Weights of a small transformer language model.
Size: 8 layers, width 192, 3 heads of 64 (1 for keys and values), MLP 512 SwiGLU, vocabulary 4959, 5.17M parameters.
Architecture: RMSNorm before each block, learned positions, no biases in attention or MLP, normalized queries and keys.
Each number is 500 + 25 x the weight over its row's rms, rounded and kept within 0 to 999. Layers, rows and columns count from 0. Numbers have three digits each. The size before them is the row's rms in percent of the matrix's.

# gate: layer 2 MLP gate, 512x192, rms 0.151, rows 3-33, columns 128-191
# up: layer 2 MLP up, 512x192, rms 0.146, rows 3-33, columns 128-191
# down: layer 2 MLP down (transposed), 512x192, rms 0.135, rows 3-33, columns 128-191
gate3 094:503462466499468519474504515502463493463482508512479510480462470489506496498540533471499471514453513489485496518508495491515507479522536497492528515465546519493484461539490503464464468550527519
up3 102:521487541550571538454512517509514542510493499509507491520506472503524510467471478508497497493483485470500470522484523464497515530490491514495534517520493536479494537472544518484464517488526498
down3 098:524574466480471470484480537472497482442502516476478541493505527516437476505474487510495469497513480472490478486481437486517488539509480496502516491462544470488482501503498539540522463488516479
gate4 098:492526550521474490507502516486467473502502520504519473512492494480483487498504507493489511550505483498474451528534504462553477486552519529509504532511480486480504506490505540530483499482482489
up4 100:502537504528528519529509530426536519474503459477512530474478529488507480536510461504467473486551532497478525515498532454502507518547489498517478477519477476492557520537552481440497485475530509
down4 096:500478479558535506513513532510473498499501506487506510488532467506562485536467451484487548481544515512538497504506532478530486491498480506526464504479466482472496491473506468477473519509514499
gate5 096:510435519495500522480489522444496559514496461517509506535485519449509519512513499497495447525512484505520519482498505469489488518513468505504508460466529478494490492516490517530535498486518465
up5 106:495544528506516451545473501511551497522542502533470521457510487484488500523451490502527490490494519494516462512472488484503494507479514504477512485491487442476507499508495500499486499508506496
down5 098:528469551529539547516507483476499503489496493552514530476479513477462507526477516542498437478484514472497477460484484500496499500523531470433501499499458458493532538541511498509500502494496486
gate6 084:485531529497493461488494452500475504527479514512483501488528498509462516523554480529493486507547452489512534478481454500532532475487477517514467496538462512474512514520493446495510457479461461
up6 092:543459528509499550500511480488520481511540505479470540456498517443467517543432503512492540489521529500510500551471500537503469520547507468516465477481527520527519521527514537453465492502514507
down6 097:521499468466457512505470521499472514478522573459483463487508519519477531473511476447469453534460502460516508512497487533463496493530505481497521533476496462516520497508500475486479526476496527
gate7 099:542496493507526477474530501453515518514471506538514461518518523534480519494498496502492522469506476511485501479491441500493509490452499510486504537527514486506510532496485542490515554501482515
up7 103:535507477480495482559506488492515511469473492507485507495506517534462501545508482497500535511472545505493483521500478496519551484540488475511485518536482470469464480462485470489524466499509538
down7 102:486498504486564515509516489511540481476517524498474533523453518499502490446508473493530538504506482500527524515476470549503506458516531499511518523480477497511499531493462522465509506473484445
gate8 103:494555517503521508514527523494486525513465495490503487522514482505486498500476475489514471492533483469553526525491501497479447486415468506501543503549479529505502496529498517490491493518512499
up8 103:515505469498472527506512517478541519529517473471495480523507521479494446462486521502514505517545494461521468485454530538468474487453505475513495517501485516493519550533488465500467477504486485
down8 100:499469549496505473516493498515463509516504470530530545531507510511522495487488549528523494528462515504478469489508472480510481526496484510520500487505496482465527523549513498453511493499476511
gate9 097:508533540494483456489528474502507529525508498491512469491535483473548512489493467421478469485506438467517524513468525515511508513488500496495494466542544537481503515513522506474482510509497483
up9 094:516478452489473430494528492502493503504431499486499487504505539498478549482458531530483515487483548524481435469496517538542502476490504511480508461517465452518506529495520502506491488467509482
down9 101:473524465456559519447514505483522491508517546539543506535482485496506543513445515546519524522471519504501511478497509506497498485518474490509502526502483510530482461471509504561516510496506513
gate10 101:518541510510465466535499492522472486526493534482470514460507519518483498530503458526507527477481501514514490464491487488536470489505533467530535541502469481535505504467478443523496504506511524
up10 105:515490478522467491534491514506460495534510480546498511441434486507532518496486469510500534516476491473501545475510479529529441530516497507486567499459469497545533472503503464489498489525530525
down10 104:518532510491493494499494508487475497493493520526500473521531541506498498508496492536533493505444501501447487512469537491504482493514539521454485481506495489497525506516521483537482539491523476
gate11 102:454486526504466466534532467516465471469478511513493481500546522471508538483510472478534523515468558537481455460531504513484532493509493487492500499505460464462473463536464500539524486468513496
up11 093:471528541498489476520505483484534495495549496474514509492455443480502519473521505483521474460450498492473516491507477495496478517551495490469492519489492514510505457529499485458480468488489494
down11 098:489503515552450473502476520485513545504513491483538491486484511462515513480526517503536511498501519462475513495513523504513510462513471520458505544488435483505491496453482506522475504523540507
gate12 097:542536518533485509545461501475480503513525468486477539532512507522518499477469492515490542469496483500493469468493502523559498484525454518523493523515523530501507506515484518461489540506467516
up12 098:493495552495488492499496487505490497480497489498456518534454507519517503483472486508504495523540532459473496524496502523485528500518475508520418519547463453502449482517518509498504485477487495
down12 098:481512491532447473467472485485511517522532499501508511530519461489489505470508500493531526540492488456446484534513488515521482498540488473557509501493515516533473484482492483509491499482516469
gate13 095:513501498527533509505507494510528465500505483541473504506478504509444530521483491510505469501471511493505520508527501465499499493516499450489469535474499511501512497555521501478489506471512492
up13 095:500483498489504484503497457460499529511472513482468465473514469511505487483514491539495459501479507519510481510512504456500490515536509510490521470549499480541485520493481485533525535467499504
down13 098:517445512546484492529479486515516503501496523480559501521448504571505540471492486506516534514540486551481511543487518484529546470519470497496530476493488451467489472467485486522528490502503575
gate14 113:468490478571472495536496528489494489509483520506509526504471481537492487486486513499473483526495494471498476469525529522504511486424472525489555486487488507497494515523494519525485490500500493
up14 111:512496491515508519497492453520488485490505519494529507510479513496506502522500501547474513485546507468529509520515503495503506478519551541517546500513570484514505512519444553493517519544506520
down14 105:489486507486446530484504557492523448495494473533477512529489506509543483497490515522465491475479493510492527504505516491501499489504512508475444512495495552479484523525501484460474510498504495
gate15 092:465507495504450470503538492506487519468533527485537478499536488532491552489493522474522505478486509464476526523474450574489524533474494506477506493496479514516488546522569487484509492543511485
up15 087:487472430509497495484489535474499481534497510548495478487537514454480459478516498518491487502489508526492539490494505529485509516494471505499461458513535524506454498505487455502491509506488495
down15 093:499535525504535503504472505483522537493469493469483528509505502522504454504483513499500509473521479534474519477525491518514497462526482482528486557481486505512537472467500527532517500553473525
gate16 096:476525477510507517510456521511471508505468478498491522464528504490459556485483506483509505529486515458510517518530484528490485499497534554537506512493522514518508517484533492484498490498511470
up16 112:490496529443479502520510478543518523483477520519504469524499502537474535512531555474482507553476484472491506507477513504486510510513496464489527484472523518551487470504506500500522482469477512
down16 101:518508507456496459447543517501466514528479470513515473492482516512538514509476506468496516541493490518490535531510547506490476468478502497543512463501532498525520490476540481529491495482533478
gate17 098:518529525516526520483485501480502474514445488537497504483563488507481478496469483492508481500478531524454502489476457482506499472485535496465539552524489536478507545545525537497480499491496508
up17 089:464499498473525438532550494507527462518478535484490478503525477510510516469497462482498508495473481544524497509511496531484540486550499515493473505514477544489507465479518466505489451489526507
down17 097:498494466501501473514483448446471494511455497488536478553539489494498548559444504540511498532511499504463483481462510485478479465463496478506507480520483505486501500499482534507526503527529473
gate18 138:561514508515519508530491507500485511521499507521506510463537497509431515517483476486509517492473485553518473463482527491512518485522471517493520514465522524508486489480497507509555551511516508
up18 130:498489505490480518505539495471506499487480499526474508544496471481515456506489501502457482499517521444439490525487482468500493506548502492494486487538488513469497530522506492489461512492496462
down18 113:510553490509513487505491442489541543523486510478534485466469488520480507494504507486536514512482472525519526519508480521487463460474501498516516506520494538538543461502512511477499457495486506
gate19 093:487472526522499493489509501509539475470520511506495460507547556521496504538485494470508488498497522533492520512538475510547508506497529533507467498496467530521537524502443478482455485509493515
up19 094:515515500543503487477461535472522485481500520518501524513506511497483528534496494516501510509490516495460467503540522485516515556487531506511475498536510518446528497529480554475488499488509446
down19 092:516499521463473509500525494488502519519506521509523513495463446554521457463532475498519510500486475525484534485526519474453487531517495473477514520526502482527522493484488471463519505472490544
gate20 090:511474495499519525445514488523499519491447507513476504494475455534473500487523495516502496503504519541488477515498481492487483491513492519476526506501496481467482484455522505510528501456544499
up20 108:473515507464512479515492494474532498485499489476457484505488526490499503494451496458535516513475477478526507499448488501508514474548503520547458465551468488511494504499472480511517498511482506
down20 108:483551512498490475508520539488506486488513517525527519499486517450508526511517463514534503472527445510541457492493517502505554518505496449456516515473539495514512525479534468517477498518476496
gate21 087:490509574528510523526474519544516532444503540520516491506502494493517548511481537526473511487487539467473495556500460469508495497458497461465512491465487520498524513500473539464531522503519478
up21 100:488504511546484532501500477517513604460505525459470533505484476498474491521500478523527515482557504477500488485496484496485512493499484493488489499467530528511491513499533506486446487515490470
down21 096:492517537522457504508478518507479539502527512525493489459474509479518518476474472525507485525530521505530492531501486485565486492498505461452487537481518464498483513470486518546514518497461525
gate22 104:520480515516480592517519503524492494483460515496485519491451496427425478515522485548476484507497472502494503491482506519537459470461524483489471523470500516511479487494469525527459466457500480
up22 109:495519501523494481476495502480470472508512501462477547483523492462460483523507474515530552491528507528511479538524517501474497521481494497516430536536551510500541526467504482525493496482527496
down22 110:523500479521497526522527513496496511494492500494523493509456457543468551494480492496494512490435517483469511448516521511512509514502490438470516478495456470456520479496483528527542518465486529
gate23 137:489502458479478466459513493448516488516482507503496481488532518485458525487470487530496492489521494514470492483471499488484510473558516530531494476452511528518499509491472528483484555515478454
up23 123:488476519530491507473511491406505457504487476528485481480483492483517470496449523489486511512486519502509533506479522474515480471540494518519489497537530489524542518518491502462500484488490500
down23 114:471477505535513510478514470466543487532491498484495519498475475496541453495473497466441485493458508484513513534497520477512480487501524480502499547500493512467439481507512449487482516513511520
gate24 129:518480504484479517504487491449514535531519532541531522507486472491510476493472533504507481551518542539529451498490481534447495553439488544550510510484509506535530526484496529476470527510501469
up24 102:487502474544495527511503544539485484509494485464529530524450552482479499518510498495503558483468490451497542487471487505534478475548481540498488518564504497470510489516478522518500498516529478
down24 115:455502486518512467488464498523445502498519467485511499471492522502489502494519515458452458480537463483548515505477520518497519483545485480483479519531492454488474492479502485515511497517475509
gate25 096:492509509472493455484497481526520478477509525467495519501504486448475515496441481512462503487453526466480530526489511521482467517500474480485474481509469523516536488484506493498511502495503478
up25 089:494523464503528510477499460522491475519526491539471482547530508510479478480492487506480477517513440514483491465508516485478530514485512473520505516539543505527469468483470478512462480486510459
down25 097:505518481522495528515540479487511527534525497526517511491491509528504507508506478497533462445457480545523471497512498527500479462533526490488464497495531535523516525497452475507493455465514542
gate26 098:488527530474499512519517493545454520489479498500516497502515530475467512498503457477533499510506493502506557502498550510494503488501464495511440471479515522484519529467491513544476537498487523
up26 103:503511500525511514531512524479477556499539506559482529525476527499504471501510480511526473525441477464482501481504549473516513518478504509504561527503500493520484492486519506514473513534509510
down26 100:526468509530516481486506496483513494507499512543523492530518463545474515520512494531460492520496442474551514504490525519514507519506490485502563483536507510512484542474526526526486505502476485
gate27 093:488529467533487473501504484481478526457513534516481491498543525506498469477484552507532546468485499491521503467491552496488467462494566484478491502467504503488500517474488534495471528486490461
up27 084:498474497485523492501525527462489487535516525551474549484489499489516508488464491478478512500493481480514529555484469469551467494484521505519512490512549492487498489488456476480508512492471494
down27 096:502487541445502536527491528527478504526458492495511443511488465450496525545525476495512473504537506467524492497530509494520483535515479468503492505513475487490490494528517499436474511452526501
gate28 091:530508512558504496501467518493500490520453470533509483495474482490500503529459517514505517487459503482514513490484492522560503461444497495470503483473531526502474475534514472531507519513461487
up28 100:474463504481524513498458490509498476490461483521510469513498518493527494481557503536495496496525509467493498502519519476513479512494514528476542443515454519476484488535569522513470508510505489
down28 099:499522514489499535491487492535522526523514532454533506484526519499531492446527499510475518492537494491501462464515509478525497500467471499522537478458515522517525518506483475460522513472481461
gate29 096:489533497520516490499517454448481471573517487505507505535550451511476481495526533529503443512563461459509489549490508514508496464466523511511505509524520485486505486550481492496489538511570447
up29 106:522493472520497490546519499473517446475514455524494535486476504471559466495499505485479468509518526489521470551507485462505500507533464504505501523557539470441520498536467499483486503529465504
down29 104:460490514490498511522498502470459472524494472472480509535510489510480508505480512537508466506510493470559528514497497498526514473505479487528540487511479527501489534521498494487529533513529428
gate30 103:477494524482498465486572493463531480477468523529474500504478494528494521505522511475461529488471539514473552494458465503531478485532488481490529473473479513494487497513498490499463478503455491
up30 105:456486447503520494493473519511492551516514481498501496495526515505539448480477451515486502526496464511522491467519453549520527527464526483541526534508480479503462483527489491466482495515508509
down30 102:443466497515535502525460487521447534531475460497527464478454527494491498484534514501488550520509521484479443498492511495498500460523470476485509530573497491511490497489527521513546478493481456
gate31 097:512527495468475544484508492501457510485501516538541525507467483485507522474539520543455534508501515503482501535515494494492526494534539543560503549497542496512510461509457505509494482516503515
up31 091:456523461533540500528494482492502522555511496522498540516487514484492492507480494494426531466511513485482497541510477481533509539433458515474473466539472543487475466480519508474465497520505518
down31 099:448495471578512498551493501501496462516474506481498471479484520504532479527513518478493465529499471493485469521500480510523497489473477502535468474503463529469481525472482522467493524487455478
gate32 099:520481505524483475490485499490491535479442509481484448518498518514477550488507520515499493466512479503468510508451473483503495505499501500478490507471481535474525478527474495521471506496526505
up32 092:499483470542477468501489496510495469489534472482522495490514473455508497476499461525510505488505501493516496458493509560460496492460521515465514517492489507472517477527438505523480496520530517
down32 098:471516459498482520526483465505525478512505546542505459530479477528457477549483506504483536462487509468482494518507498496530521493500494557552498442492476508535494513519462514499499530488443492
gate33 100:520498532511521518495501506499523468532494494509453503485476456531460549517508531455515516501493508479545459506513465523498514551500517474504549492509477509496458471503500482494538518501506476
up33 104:518517504511526526497485522496502462534492515495496531490506525469529472493488497492483487509511497537499505460480519526505502511529476500549491449536536472489509499503487528455455539504506487
down33 102:528427485497497502532490489482496512518502487470481444513503522517529492487500463529500527571527517484491464483485523532491496479480529562481501516531526492496505487501509499503524491540530482